Weights of a small transformer language model.
Size: 11 layers, width 128, 3 heads of 64 (1 for keys and values), MLP 384 GeGLU, vocabulary 2048, 2.61M parameters.
Architecture: RMSNorm before and after each block, rotary positions, no biases in attention or MLP, tied embeddings, capped logits.
Training: a variant of Adam for these matrices, 187M tokens, 11384 steps.
Each number is 500 + 40 x the weight over the matrix's rms, rounded and kept within 0 to 999. Layers, rows and columns count from 0. Numbers have three digits each.

# layer 6 MLP up, 384x128, rms 0.0874, rows 272-343, columns 64-127
464463490612488514465522433560514447497546507538495476562560505506528450533505559576544526537540457480532484506467511572522581510411436558549546419524500487490441541453448425480522456511470421
446487555535546462488496467408499538510506482479521442396483488515513453488511509502483496525484418517447509573436466575460443519542480464514429564515508508592561497542552470565576496499490445
473512527466551515543528390500425438476495504458431508469449513487553562507511510529491519540506542511567467579497520504489484449489478515510466446495477495599485489535608528459462485536415382
520470507486497509488563535545481543539463519504471487470521423518503466472507465545489494544493450452518496509508542554529546473439446543503539483538515568527519443518493500514484453582474490
545533485520614547587542438518513558510526467523539479535537487515470524453522471546560454490483500497516503543438509503510508473517495530494512475467466460449519456508485491483498443481481519
488506477513505467518483425514499466543511482498541513553520511417572486553518554500524502538497591489465463451486481466506482472475516548486500521440525479469492452481530556487552474551443541
578437575505528596519501541496512525544454536512459520510509483500479507508543508472477529573471437566498600524491546510513441545501561550471552558512507530547477563521542478423454515443548531
510542529445480507470466411488512545442491439554487442544537529515466509515570408515429410511452525508569460475409546518466499487390474527502484503552529519498473524453506524588558476550518547
427472406485525495526456447453517512571529504528507621501470483581455505478506439484507535510503509553428567456530476491490507482473526520579424426511476466444577553423504604443507457523453595
504540554481533551478549452500459484442423473411514454466496515491593524471489479482391465546517473534478500520517550510497522522532502503468439503531556502512538536484549533581448490484555494
525472506481503554537544511501483462514581522490512460613552572525477492474543482490531526499514574523533505468453512519527443510457483477463491469531535497543524513517473515518528490535565496
539498473503416556488473526496467575493485520486459533505506420546550461518526469406529530524405450511476496483487451579515544501438496455513482470510517544521551532507506483501511525482469512
517480529496456443528551479511454470518534559394441486576514508533547529485477474496476536560539451464517508539562496536544520517498543551509498446549522534448551511464470481557492541579539461
520523474554518492482500514501435557433536491479476511500485432532567488533482440539551512511470503459491441532512543512506548558467513495498491470477470537483535560469482554510422533546512481
511515519512482500477487505473502492475507452522522402465517448460551490483506517513555500403511497523490538504527489515570559489502465509453521523577507473455519472467509472530444525501443478
485511490498477503531465565528489481546462494605532523463561518553470521503478509411534509503444421511487497529482476493516517493520514471528423464512463459527522511502469500528550464525455487
465589486520466460470465502523458497487464577501526525463498499535506474532430488469544554469504508505513472456547511505501526491514451499518476472474492523528579428465518535614585471462446462
469536539469521439516521437487464527576517423518560495526461499538447514415457551501548501502494496476466505429516503513514510411525465478542457537556598511441568469500437466474494478522413491
520395472536576533516447501537513534503532493452471513556512513549528471483473512483523534528447474450516540525498459587540442444469476439414471498529539506513523476481512487517509492468540485
549436458520582551435538495508544451495515478522428488510491515479441499563475504383470460486485510530566489507512509563501517464544507506499503539509511538449522466465457559520458453469442540
472449480541456464434449495529417609484448565502474511502428482476485481404500441467529461575511453500549536544430551452509487460535526478496585498455567412521549565507464449395533502506545493
474472534513490521459535437547462458533518571521513430541483474472521554509465488587504549508594483574481494473482531497572485477523557548501568596501463509437523560530500529517443478545499520
542499437466516521415488583492501443590470511469430469522506572481455565517496501458535468487463505443534457491432548465542458597507494566479527522525525563567552463556512551449455467424523458
528539606478471558444457495476475548556486501473548465475460446536466537545511526573528527503498536427506493470547498512487492502484509484447479501523475449521517519527497499537407485546523503
466468502504496514563433475496464541533532543544582506426444498517511437497453530566514569481514561514522441519565510545501471500470505508473506457434492446429551494499545454584537495545511467
534486493487450502489467501483469480475488527489511430484563526456492521526479535500513527477494475506473529534457391500415506487528505513525411500488494502474456532526532582560483508515521429
504504493454491465451487557481484514492482419456502541443477446521522488434476550552456505485488594472492468445486423489552512508519508509468494477565529469476489499510480446485539538524539470
534494518524510479529500468424416548530483455510467448604511458529476482464487489554496438518544482550531440472536521583479469510506476512557442483559469553517533484538460541537456520515505476
460487514465431592450486484458510578520497484570503497520432512473478502570553513405517466531461499504504487495463501492504465449545506438493509487489475458532476559483500495484491503464511468
518518406499507436500535556482471468509514479404511484522512506508515500474511489532555557540494526502445576547441476489569544458590495463457555443449534583419495462525474469462451459527554494
530547482509529501465448487461447448546456449547521538542444501546492521458508516547464515491451535538436489552508571459502524456529533509430478629491473415515511509563454518527569526586564460
551468556541483544518522450501501476476484555502480532462522487578523523561450418581449482453483475511519526548481505455560606495495520494482492470492525462509512501523537502505499534443428439
530446418584531563451488512505515514597595446450493471504529518526460492486589474452544515525530471454446475439547575584483413502530523508504566550459622485522431446536533500489506541476457405
520568492507523552542504466529572554436566535519456455486523456519562530431504503451502478491520518503493521521512501506483419510503468519524500488545536561510526542505491494539507562435547459
488539490470448515519501476552557543547525565494490501516479505486532462455561467504517500542479504488519497441416497487487454461534542538531561521555487556456483531503543482536481546520564503
525535427487432414530462518552493423555526533415440508514503427510479498559549527465545481576525354524499439514536520486479450490476508478440520562482575534517480510524533552466505429505506480
568523452493451474533528487460455488538544535493509532481445482428446435491488460507449488503488494492466475463533458428445534465471509472491510446461493491443512502518521533467506440556548495
474483561508561441523450481562532473506551508531544496439510495499497522482471500479520521575393463523517455488441503444503471469494517477450433503480504513490477466576529421503505513510489559
438514499470465487510498489476412520484456432478414384524571491575473552486532530479491482473417414535522460617504549465528564500455384490506451537439510499567501514512492533498489429369575493
442512533450471546555461487488437579514475545532551534511537479509515507483446545510589492505506461456446453518444529459516491542459526431462490485457526524486512500566509494560517484526451445
517558511490578512513517490478511442475474470533532473539498552510532467524450523481418505482473481458508521564465494503532523502463534487492503491456538494418504577499560487500504567442588487
487605500473487467558539532538541461553535531561492509465468452506454473511547512555486459467517532424453494553477565503460487486520490459550428499460454422534482490454469501460582499551427526
558464483418477544511517488507541528477439527516544443475493575456478515429458552547519470498525438511495542537490565522474509420431445492515548552437544492529462567530531525548548510490507538
439522485434504498535527441452431549372456545393512488462463432489502515443484428484476490566498524423478513484499486505527544519504562522442528532578503534477477534435503516543439513454485504
457477586561507491491505461489515528474519575461486601494548467567518431519535580515486537485517517480508475511444486475551499459499494486491451497473419490475596535389497527454543549471417451
451512450451429567394472489495428524484461462512518553502481511489479522535538526432473483398471511493491521538541526469515427540376558449535447499434518518531468606514578530475506457530511439
476499502483530482458501471424384449510459521513485472485481509529529482472503455501500480469466513548499496487470530489478531476509446508538493497478377502508461494471489610495499506484506485
509488505521450464515414578422500509509462496552553606481554548542496510527538490446480524494453522457542466497471468463546527539536564398522477482509490519499476467461579537547464508456476510
515477471502537434478519497502455506439528471540518521542440536502524521508529509505558507501492487446494512481510525537544482437545533434449530472479572496496450429504474520483457478514445465
528587460462489540535521457450405456468564436514521490574451544556561477424489411465537545478526494461524522600457465483537485499389451497539513510448541520458570575454522459492546478493602465
533521474450525499500596561466478476504542499538513502512501534468481535543532485527501451502569470530468512507475521479459446481492556556528464478414478531510448475529538447483439448516513497
577491524456557511532547515451489514536480536482514539495491513530431512468474524512539483503466547580494542540478484493562516500524457456540539558453505504489452527462461529473516451489483488
464488537433490510450386539543521505523389455480495494508515449456459565528491544474515513522447492540444494457494466463498510502478510522565481508444480412490484519544542517483503497510520521
551535540470432506514552493510453451531496544481550496469443472501523524484555469512434459524557497497560530496578514487474559518537458482463541483474465520514520454496480542547544509494479489
536466480426520512552548446558423544523502479479458451456519490433520496505518468496548433454584487503471543507400479509516404546495504477503555522517522505493455523526469503524515476485525486
580540498524489590508533557475529470469504485554540517502511450464456496558501520535478463531522447491526502583525556578524484473498444479468473518515514627473516496517511462428583566517495524
508510456425532491515499504430504564459528564463447508481545461484483510491533495545496495450541474483581524555469458536470536477457479476499509450493477455565480506476597472459408568417511425
505488508504484509560541450553486497515574416552509418461507412497548455485542474532520469529484463443489517504459529507486445525511569531479504558475608343489502439464454486529529447489497454
558489487464532531487562510504472491460556492504469489474513552521534514472468483534445464495513526479485481508459536533528487475424476575522479478526479527512479548412463480487528495563490526
526507438525550497498498561494518471479523514480577519407515463520493500501536463463517487511499543454518512550428497505547509474534507412543494590448502527535431502464487484521529510492480467
470491580532516479480549506544509525514572457529640511534535500524565451514520541483530493507584454474438541504479514533543516551475470516469489572468488484467532540458473451492553523448495527
437526453552493515467494506582384573529442516432497502526500509547580513535528593545544550477419457482518469539507507477539521455478514493529481448541478401412461502417502591495452441503536489
548474585493527525485518482467489490447501498571428524528423502550512480514478478489488511511505483484441451494556517495517534517486522510483451522485466522537475491491416583508514478497493534
508507499411546484498516418513513525476471405512510520552466473547522534522481436443482513504481554507459435490531472495462516470513517583474485573515439470529491408511515556453453485493439475
548526552433463481411557491478551527489454503463502454553509501537504462536570477474517553502496562513448458549458554543501435460500549453466534527445544495489520394484522522471537430468545447
407527462506401473463467458476536516512505458502432441541476501478471526529472468483497527515523476513501527451439496500570523540476446529522477476582453579491505501490543511567528520545542433
551474527497527501575498489549500540524456488466540502517469577534490474525573527499516554490490583541482504468487510473537540454508475510491499511513586493485525497522549503479498457490483515
472487474490487476477485476514457426469488429522510491485461504457481453536435550496578488490458474527500509450494492529547501568544433506493430508524467539475434503560507556562552533474577495
485518506536506452517474542452513452531472447532511424512421475546491450507490493513528480429556521536422520484468485492535505478594505464522502520457483527486527453440529470502437462421489471
475502467552524472481503428423506445487542464500543512506480489518505466500488537539511513417580572522435515493514512519588450499482517445502470500560595548519470525429453474476496535503451413
525520497486471381570470496481532558454520567511510478487501606474508457479423439536534508535544558542527568534470424521414452499575512472512469427514399528502481437529483526485477434459492432
467516457467502532465476453433546459464456454434523504505467498513448416449444437431502422490521513457515511504455472504476491481481503555556501462428461552473506564492514531480562472471495514
# layer 6 MLP down (transposed), 384x128, rms 0.105, rows 272-342, columns 64-127
526462501534421408474461404477504482490499522568551615588583499440500526466502477557472542502473523483492504487528503478554539559459472482597578492470427508425467466493421513510505474480495428
505511480527485479610454476413421505424517574477556437418452512499524487451451497499509452535478517620525570598517474500453515519519560469428522510485494478450490473501536515434573463458490468
514531492446512444515461521572550493552562474525564408507492489474561508441551527474499569439532518470537486480450547550511547478403526533422545454518511520448517478526480550452489528518564524
518503529465548468501391525550473446489464542444493518492484580494517530462462537471455441447515516504497458511552449521518550521461489497520441487460452536482492476466444519491554546487488544
462470531479487565506467535467497460567515554463451471443490509467476514489514513453556511542459489522535554490534535483591537568478474504431544541472478497496531549514491499508591465540447517
510548540526457494487466529536480532474494528484518519509487467619488503443485510511475514493474463488495499515499492461481495504483503467412465472487477526532462549527469482527496507483499445
425478426547545564562530569528553545492466495494553488539396507558520518519552474462538544477499537461535576507490465490534551489512476512512457496435529576550514510543583580479518456479511498
475466402478565531515491481451532483456475532530470513444425580463451520520445451510461440521496517609468540526498412485468496475456551524542557500504456506503451466452496510524499521460482517
495537478526495437566516484500507502439526556531540578483380497466534527466435558598508477494577525539505455451537444526578488519493550517492485484452507462485558471554457638547583524475469515
529553525454521520375454568502506502413448529516476448530468476589479483516517546440395420518456477567557502506522505501492494493555496478467484463575555478521458455447471499474539481554538502
491483486523475524505490519515480448543474522517425467356450560561480486529483526507526409474513440512516535456495431463443512480493503529508521481516538410501509545509503488553492542510541431
548455467497497444549554435565527500487486444501462463460534474524481496547545481577439521473480469511511465408463484507564509508489500512541544521493523503554493486472498515536452546485523406
469414465508547532510492498479528458487487529550503482493529477486524508543554441479523466523411530487548508484494546518499502447538496466552496537461492462494501432498514487520478449520500560
546463489476452485455527538506520515527456500459481520524567505510513495518524518515449520495503515509474513559458463490519458443495470538504559547541482514535515474516561570492450558570478456
485478512557500480499544612523535491579433517548544463486495489518425445467469412451507558476517549491584537453501506502550486475481436388474578491499510546556518470492461535458495551441475495
509484492556452538480571416435511516481508442439486425540479501480504483417512518515459476495485499478458524479507507486487556490498517529512526521478516504525459498466454484495555475481490521
524460488539432495561517489454484464523507438484471409502455473539469488485563524472494492469549516506508485479542467506476459509426526467472511550525482499472500523536544469407486565454547475
534525472471452559493461538523505475512536453530541508532511570526523552586501527439485565493426534543495446505538529488462544529499522526482474485575498521507494479503447491424414461461446535
518513569562510522518570483415481535523556544495496473563497434545536524507543522474452476511489544443479450455494497527444542544476618510497513467508493463500430505435554508501508531446499484
431506555512415541487423470427527524488497504481549490516501450561534499460503460483520516477498457481475512396496518421543553504491503510496495515464433544557447516506534539500461447494563561
551487468537444450478473575488591458493447510428508503450515520463531456534397409400461482438396493534598427512478502490507467534512475505521486516437542489540502451468567458473439457487502532
520519537517455549524435504489489460554503460485559514491568505487520508505541454437533544515459481480559508486468484529468560516583443500501551458546487428492489443451538493470536489479515489
506548489583566515523484519453473536486466446448526499512528478485574442501513557578471521500512457497515544579552524505515498424565516467518464503504479499510532520504507470529501477483477513
517456464444480553527525501474487460541473500473410524497406526437474460487529490414430522479503525511507551504510506408512544508499470470513537548516555473510519506538540463447532450508467534
506527513555482456481451474529512508461499494447615560525504543539503484452449536525557565508459471509485524470496488487473467524496498494441506436524482511489556482463589479582497522502513503
485514524472521503501587480464483563496533575562500461468440518475526496465526447548461452527558544538515512470524529487530494547516508527565481553518530465459554468455483417513554487476487480
516545499545515432499483478533441474436500504497474401476469505577456484576498508516468500547569519465481532515478482450493516472516470514548489511545454604482525471479481474553528421550506523
486515461472528502538519486535465544471596506496553540506486458550553419445493534491530520561400402498583498491427489473505544536515418540545521482497493460498535520500487540565516568550499493
521477527556546433521482507513532438494541477469563516508515468533513505422445475535458511475489461520526446537497521570508514478521575532522545457485467541478509414532531510502498508588489545
528502482534492525484468510516478470516482480481458493524478585500516515600429573509484489502514529444500447558527503574477566537455543450450500426493540478484494433506593505496562519481462518
577482446436450570485512472514432458536483511544454519436515513480435483541488414479499554481529437471578458502526515514516486527505533489518499572492443449409493496540466491499552519499446488
411507510429492445551533555504491485478536466474495456540508517440474538476548490452484511480475529529506429457484528526488494546492509466497463482511460508474486447455486500491477446564537588
546510596464486447520554485512484574525526391502502469554559467503462466453524554508512470548618535461521396507530455477448458500540540511529455506572534526433490465509486476456504450471475533
491530454490408484547429442519533447527497467471471573489527510503515550582472618502508502527558443529446483462516506475480544497534556463403457437484525483474522443543496469537492460471472544
528542536440542481435519572447520483506523508455481428582499493485517568552506505383473482522404496489496504426466467561500513489513497508547488461479472464480608479442477551476521514506508518
465495509552455610443507514510546527507466523490452433522519443528502436601489489520453509645545546466507513485515457533548471523515478523450509465491573541494550530546560511459463506518524398
564460579495497441495457571493566466483458508425529439505466488482493483415543478425489507520504510516488440518501548522502548452488494452417513464463523572512511456502529524517482428479524475
549558546476550439484500449485477569584447477499527474544579497500526545528476511493437477551447449454531531604518346489483459473532506536589518484467556514513506464525516520570483492499548481
445463468451485477521531508457541481504554535481448398508535502512537582533537473494478515513486529597549547503511549534464501506422496467471448510448504488523550531520472519500512456498486418
505572543459554507447550441534501424474442491453465520502482523550438496466519467534479477522553548499513577470572486556548531439480518482519517480467459523470465517512522557533496475495518492
475482482496523484419428516471570514478523513503498524467472492514421505470560489474510531552546417513503505468477497474454492472501460514513473513588492511537500434519504545512472502520477491
505562505535530477541602521489501488493587508545424527460429472568511532499505550503449504471461549522482530607451489542497440504501415541447532495491483435512406551538444539475530599504491506
484526489554500449505549519498576529499534509495501520510504502609522470506543473436454484486488503458488444433536537443506477487501476499524490464528460490470551468475435475469434536515481494
527519508532503491514452484544594495532559498528495432536522511530508543519502518501480568488510573494474480523464497511527482526512445504489560435474499508457507532439529500404481480519491527
488459506486442435496495474562498535505463455511513396493437557514539544377477467445478451508449452512469452518543484427551453500490536498574484522506524497479539455565476454500496517492549477
441529513500429407431569467481538481539563459488543442502477469540499559490455509483453511518527516541479520564509482495467450564499599519501501513452511528470498462423483584502519487523539426
450486543442570500511546520513521477500525487544488526521481483478518478473534524488514463450468576447424477471519483415561434520497530463555490514541471484476562605493497452476485543526465496
401533488504524571493522501497558495566537523500440561557563464464459543503469438493496574503520556461467504523547449455541514481513447510520485520568533562515515524541478421533526477476482474
476471507527464526485447470510524456479491483460520502452562476476495497432491526479447444464546493566490485461468488478436505545457508518475476510491405487508520540508549466513476486501506517
579587514448506567540529531443484518517481579487494475544505489462568427440539457534480496513555576518470480582525536508433475553470519488479443521449519538431534491509557502566440555447569492
505451477603534438524401454545553517489511487501483502535515499510427497410458514473537550491458529461485471473496499504503549503496507510475565478550533483483571476424479491502538549503482480
467489489440443512457458483479467501472468470511496544502458527463516500520475490588581522504465548521496552522545458563462474477479473524476472461553468561491488547428590497501472536514424455
514501445486477562525480459453525490513451478563480553530431489482508506572471488492499483513508444463472530546514620507448518554478491432470482505579506424505469421470546504453516419430465536
471507532522557500439471408572500566501528517461503481491481475472518482469533515511518507478507506577414508474459527508576568499532481556551542478490515533556484449506541446532547535451543555
493464511491479549486496485466509537531490513517539469542512471526452404420497511500513557564507506527519436565485470477484398536542488507498580440488565518542497510455537505503562491537515417
535451488491555463477491520524539567504530509501484570453492518443593452509451491599542447582463501521552500481553510548490479491415445517546498462477484448565534477488473484524539503487508504
481520546547514589413528499484503547477512561419532472509506471595465491429494368428466489451451513479508443503452499437470525509524443512510463457478543507463536486408470492509494556464533467
468484594488416455417540489482480529567434447427492529411458465472429478496604599487499492496527409500520462478530509466522456538501520516526453524524487507557506456495474505550472505531485554
462550467531464455523477421501514516479403510486558553515510537447457449472463513497495513481513516486467507521575552507402506505503529566488550552485541467545474542470498462487508484453429489
491509552493453513429517520472472496489534514551449500522499555534532413449513539526465572464472470483531469569475568585491490539515514538479517485518501503475492620553517533508479475554506532
503506374499500530532504500522492518502421489441440486440510501431530554555480479479464466562448536531532512506544502448493483456508494548488519474543493500521492475507576512505488503501488492
494531424422519440483512496459474494472480476448488536577508498522537501540528552491597447523520502495504467450530479372509523459478531456496393552399514474465412449445510550503474437498488539
482538424566514539545486483457525445530514503452552512495482475468479485527564537526471530530524470493523444463489480478435460495496527517523565497466464457490545462461555496478448485516524519
501523489504481575497497532561574569487495458514474502374570511455514477508557459527484483537576479454493454468500424451554524431516514472489449498515491472570531532490500536480478441481457517
498494473560493544521498527507455519492519544469564502559498547541488553499463572423469418461537543485410424517475509513413425460495495448484483544448591481485538415533463474412524480481464493
409549545496527553479522465527521494526513525576561541510490468501456494530502508458500469555502483482491473549518502554451507482462460469500517573536468495512506348495520501476442426531546468
479481474482469451475515444432458489542511488588461481495493468458497508506445501465434455486497413469508513562528521504492441541497461472467525481498501519483482491466500448510472527464429481
570490519448601508439446551480518506495497470515501447546489514485510447528504526492542614377490525610502509484509457456532539472483463548536477518507495426498515437511455536554558520501480497
576535527526459443562487469528428541536515455512513534551458451450521487434445441491469514537473500565439496511528451472494531439471502553519481456466558507507502606527482583538479503441512500
479506503518543444486445515506468533459478541512502549467478412507485486577569550456582545484461510540510558456516514426568530511517521485491556481509464524522578542489441466501515610464443447
566497547478512482550546493503460567520464555578503445512541554525570536465578536537443585469466465580512467511447452525522479549400487492490551523516473445524499449546561424480514494502589529
# layer 6 MLP gate, 384x128, rms 0.0864, rows 273-343, columns 64-127
524472530520528483496504514558452520507515478522478446535517476388561513511526489497554546487512514481475540456511481466572425481443508546568470572531527543592430580532504521499579561448504495
621471546516494510494481479616560538553518561510485481506498430459504441446571572393504437463477579488479490508574397490556463473482526495449561538497507552481485564512434490435539519446460500
500494518540497527497594506545455438554556506468487561560504448526455535558524535454585517476516514540521465519464472443488505475477414591500544473455531526447447531503526482472456487504538462
478419500477503499423460509500444441568513502499504506511516535571558507451456453445402536523485553579515500537499457541593468495525465502586484496510503500441483504467505509438608501601478457
495508490534477462455512500448467561459451558506422532462497496510494472523459487436473464473530447502508469589519497545477525549504490453476448504478499497446516571449465422473487548474591474
514454430502486550501492522621549540545479464524528566503458516490462490543485493465487471454491523492534460457516479492521410500583501511553498512423537552447454499535485501560500514496500547
519480591486511513508525390545482525522521508486465481514510467500436467541520498500499477540510485412549509509559498458486466522472482601490513471494526498495489568483450571487513490457526515
524486546469508516500559470530516419500512509379500506481481526462543535514491556547582529527564487477484514426470497484552505510547539551504529505502544537505445512518527537561535499428506519
429439480495510462506569483503544479562454477415518530499507513423490591452509557461570404592543562472437529478505514501506522502470531486520500536499522464509563514495494573502510511481493521
526464504454504549528564527481540430526550537536548506505473496456527458542481565457532544474562482563576511490532483494465507478532467494482510481499578539467452478500535520472585515473550505
472475512517517506481460473497613514518479530507540496487523481518501590456534467467516509495469488456474572534477497460486488557539478491460542565515535500521480495475533525534512458461513570
507512492482487554437507503480494500553486500428509482510528504499457577503477458520535488506516509492475488552468511516508542492529439543578524449569508475434454501421483504508443420503455469
473484571473536484535420555498500460493587489525467517492544409458443546481474455513503563490478498481515482545499476453592528529458467529509464488500500507514434547506419489578455486537451486
467512413493512521438455479526477547441499526513499522518509501425561596484439533486522457573517510430448545502498443491509548551472488555498513522415467514486442523501489535534496439487542572
498506488487507459429464516538534486505495538597528604491459477493505546570479572518548515545493551463524447535509507475507501507560439470494495565447456472439539472443547515526534492470541529
484496470538507451519527490574542529519499419482414569490500490525511519484483476462523503600425496436521528529491511442490490563484481567565550482503469493519503489526483491470476494555586535
560496442526426514493566520523460435487504483535471506487555421508549518493452554518443475553467480514562461463604514492454532502539562526531488553495530523546494490433514488510402427540437495
523421590504516520517463464479562483545535534438418415590466490491533508529517473487481472488495470503461531486437433452386446483503489541522502535519435487565529565523562558532491489458390539
478430482497512469506508469493536556543501517535444518477524482525420420522584469388481518467424567458504510534504445443543524502496516509598409515434484493523436483538473530546467491537442446
509490494500565555457496508487486496519484499454430482543545533512467543415504464491487435536561450393482507498553532504496498464496469543600535511488507454461481543485492554495485470572491504
510448529578629500541560494535526548515472505480478493530515518475506496483461490464494429553508553461482527524557495485448428462485536461477476612473508476479529494484518509493514467509434574
464425487526538526489441463546457481539505509463500570528520517532451515432512561397524562502562550475575513449512472516479429595470542545598521485525543553533399493515524468492458508547494469
516498577426495566523531458513498473559498499538437584500395482496361494484491486483510517458522493550520503555515535464482545475489521604495560556540517410529471492487505498451459446480540548
494387524517550468467491512533494488487519506442434442510511455469473537465553416425448481504496479507486486493535520459536459430505445522451485470478552500554435515542461495444538489437537585
480444438482477488536429492472531506578492454529454543481580483538511485533489550537591527502475533488516494538448512460494442465445500470534481549476471529517518558522424518525548504512547515
506458413485467563490584529527518500488524483443496554481461551485506464513478453453560531466429449511421471543486490477487511520458524560513507452443546452494471470562495560469528566449449489
458427559512503535491500497510496431513470490463451496480517547484448509546466508505465502476477475518520539532476474527509540437524563557489507512442518501435444523566486524413458487466539507
479489470523481393536506570448533519488481479454430451480565576551508477525524505514564488488494491504479481550476507475514478548510514496520482518511504476458497498408557565520516492489539538
558518488524531520535449455561453491467555508485489449513496505555615584449519528500500512610443435477464566530572486520528499417497560557514532477579513519492509546483544544488543530465470512
496493444517392544472502517481450494501482463527488552506494434462515533509485497471521425468424583487508522518538429486603464484495610512577557536551546438559473496594528501453487497601476465
487529455508490510426423514502519576496545464491470469424514480503561535499511509512565531523469502476497560444546483495581487450488535489547505438601448518531521553494571459504517447503455551
530482606467546496525445435499417571503520498512497512485540482447416476551542481500546437546563555457509486512551503411499496521473579501547476526510501564435462559499446560485508568437492533
438525489486456429492526471509511492524456487527519491529518523519478544486441503509439453520482461453578499554507510454652495474537490554436501483502558497492463535431478469425548495515502520
597429470486479538535523511511527530542490532499526483481515481480511516475549531579475429527488556461513493570511527495546467488458542482461451546482507527514484502443483547499540485497458502
525471500481506516548456500523600463484451477514473498517490361495501562464574502531442497433565444528495459484538515508466584480547480471479550505514527469479470541468537487441570491496497587
504450506528487500493529522547585475476434482491452560424492534481449533486536487516550486513462576455515562508452431451547510454483422518493516469478568461490517519543458537543483502474495560
527460484501509465488528484500551430523478454471558567533530506448466469469506447498551529466548509434470439481446511546436456491538574541509517445391469497562549483503433583567513497453470467
516458437464448503444533512573486523454493446497515474572552494467475455447499540462521451488467507487477450528513518401539464486526476518567500565447498504523527486472519472505536466452493500
482514506597480476489521506532458527468460511466569494478613492525531509521531604451569510488479499476450455484479466500535507508531542433450538522524486469443451500423520527526493450519476485
462439502543486506454521499442473543478479525527469444459491483406557480554505541541474463504427468472487537530518501516522556487496525490500494448496473456471532478536455448495554467497551446
587408492472476550546540516571523544570484467449454510519457516497444467559456505412520538557600482484487511424544473496477522538551479518527467456532503561473501539560444482435481464499506537
503545571518446503506492509472504515502541520492490532541469557518443554500472512462555506472504513463514519344508532415480470552471470488510505524553566425521527487459476511532462525468525530
523451496451495487541487590509444523446512521486523540503452519424509517494436400492513594616453458511499511458606505519468483553552520487500499549514462494506439500547486521536562525439468492
541477455564515436533522529473641480510551539573512534535503439511475535504525448441451501475570466523557574462497494512525459518556446515537532494559463532466459525524395545495480589515522500
509505471504491528548513543498514592467441459454500584539466518530489539543517497451557444492503530445471455419527503538477527490561385462551597491513512452507543535568416507553485514496475535
564497495480488578554504561494512513505520431475512519510452574470462480523571515508439488531459517481461517484479411498505516534425555509561456525449544385459446456434514462460502473428516468
504456493482513555489468523538526507496525520476477541501553418438481539477525457507488522558540494534512525435539481580497480459493542540517470548531533570474484448540498523506569474474610510
539526466559435470479480565491472492517537545464478537476475517491505480492505493472423472468499545495473508568461506497532566541549488445511514525463527440451493513459465424512518526484519472
435454508532436475513527545487455527490478571483472595516494557509485511497388484495489543507479519498454532513558409426450482464523506446536495514512523487529531501529448500448507433519519477
479459481542554473518495451536513453533508486504509509523451485434433463543492485495512492431484467584578549527440469523524496486561451493432500514495455495540498511559580500471513449466543512
482467468482484489533518570439525506481528511468513468527506478464491460466522520457535517458502516448429487521549553509510542482499559470474512507411587509475506459507502435508531448473502567
519515527518460482545497437437546479450520497562478573479482482517466482471492464445457504499505499471475582482500523424500535464539500566588501512529477465551459490525507491465408565501526542
487491562487494498434522544499511441554422468513475482497525479487483555529485462475490504560484502479559526503587547484554530556449584501518482585559581536499500542471534544479494427505439598
523476527539495439467452517449565483503415442521543525580533477430480446470495524508488522500475549427496515474545423506522464518507478531527522481578508500441521490485462530470515541487459416
545522491426487502491530492501511523457553522565546518557569503449522474450487539459515497531580597530415515433489533475484440513464430455540534541459486447514504514529446489581599502476501526
540473425464498479465477487547501478508527499513548559495499498407497512558532527495462509511515445508487565492553508547509476523510516500491563471446504506504411571535509518433503459521457544
479499502441500545551494482480577485550499524538524477567423470451419570586519487395487480515509535422468482508481541514548518535502513499539492417506495538472511513496539551501528557435516587
511495501503442437556502502519496531490533486472545533553472506436504471481509507495494519529510451475469530511538515520454482593544555561480523571447539461466401517504499473521556534547468507
529524524537522536535576478516456396446460530464474490464450527545554485525499475430462508558531505473407492516533566529522571481537521559483510496494522384447522429460533493460495515453438509
456478489504517421537444495541500504506535589506526492548539527512473487481558564534563480524545511447471591554408465483488526554533479490494545490501488445422489566500438459535508457563490546
606442462458584549533539576636495524549482501452446500547474488508497487480460490475550514573545482486544446444534442526558448445463505485536469603528558497514472528555514648473540472479491521
508489504498468498471457517479459487427448546564501506496531493555522429551555581422504490478487502501597539522462484501492545413510496490547544464470453449478514551511485550391510524456511489
513461525508503500494554513552466471499489598520506531552560540442550464583579486491502454553533508424457495457475453468516449498486452565486497481525485483519432523484365510505537469548468560
517444463481445538484516514485456480512501499470390492502502500460515492405480442475600517583549508470532534464501503456483535498489441536554539547537520521546405555476486569522512563472526528
470532472527447499489544458536497558557509469503518502522525470493454460468501483434484534422514560492470510522480534540524513499440499522517524484441490505435535544552434504503517476487451553
506499442534439455517449464452453509519490450520471496508500532433465485526459513564448516559497461510469578509571488508482504498541507517415522456512564451533539514522459560528515501542514538
539465512467497543529474530543592512494477460493431458547536548458497541467511496397534526377483552483517604501521532506545448494546415553517414473442564490465471465501498481471607534487484477
479468517516533556447487505501476460510466516473514564452567535476486499480495517484522440494383492419522486534540497498487434424566560500471448465487467491525465464439508497463521540536508519
523447468565508517577453516563561523495392533541521494504461500471478550488510461545477460482468525496461508565461486513488539437459524490482448540423455554465473533548495533531434500479517560
484539480555465485521411416525540501484465480464443492509472509483599529486512545462512536552542547446480496496497524445486566494550501473567496437449493507468500505468504524439504513405536495
518524500513499503502536484548587466470517532508428478487497544466495597507486413496565473540483557481548543501518451500495467505480526556528574496502444531522512517456478498521507516527454446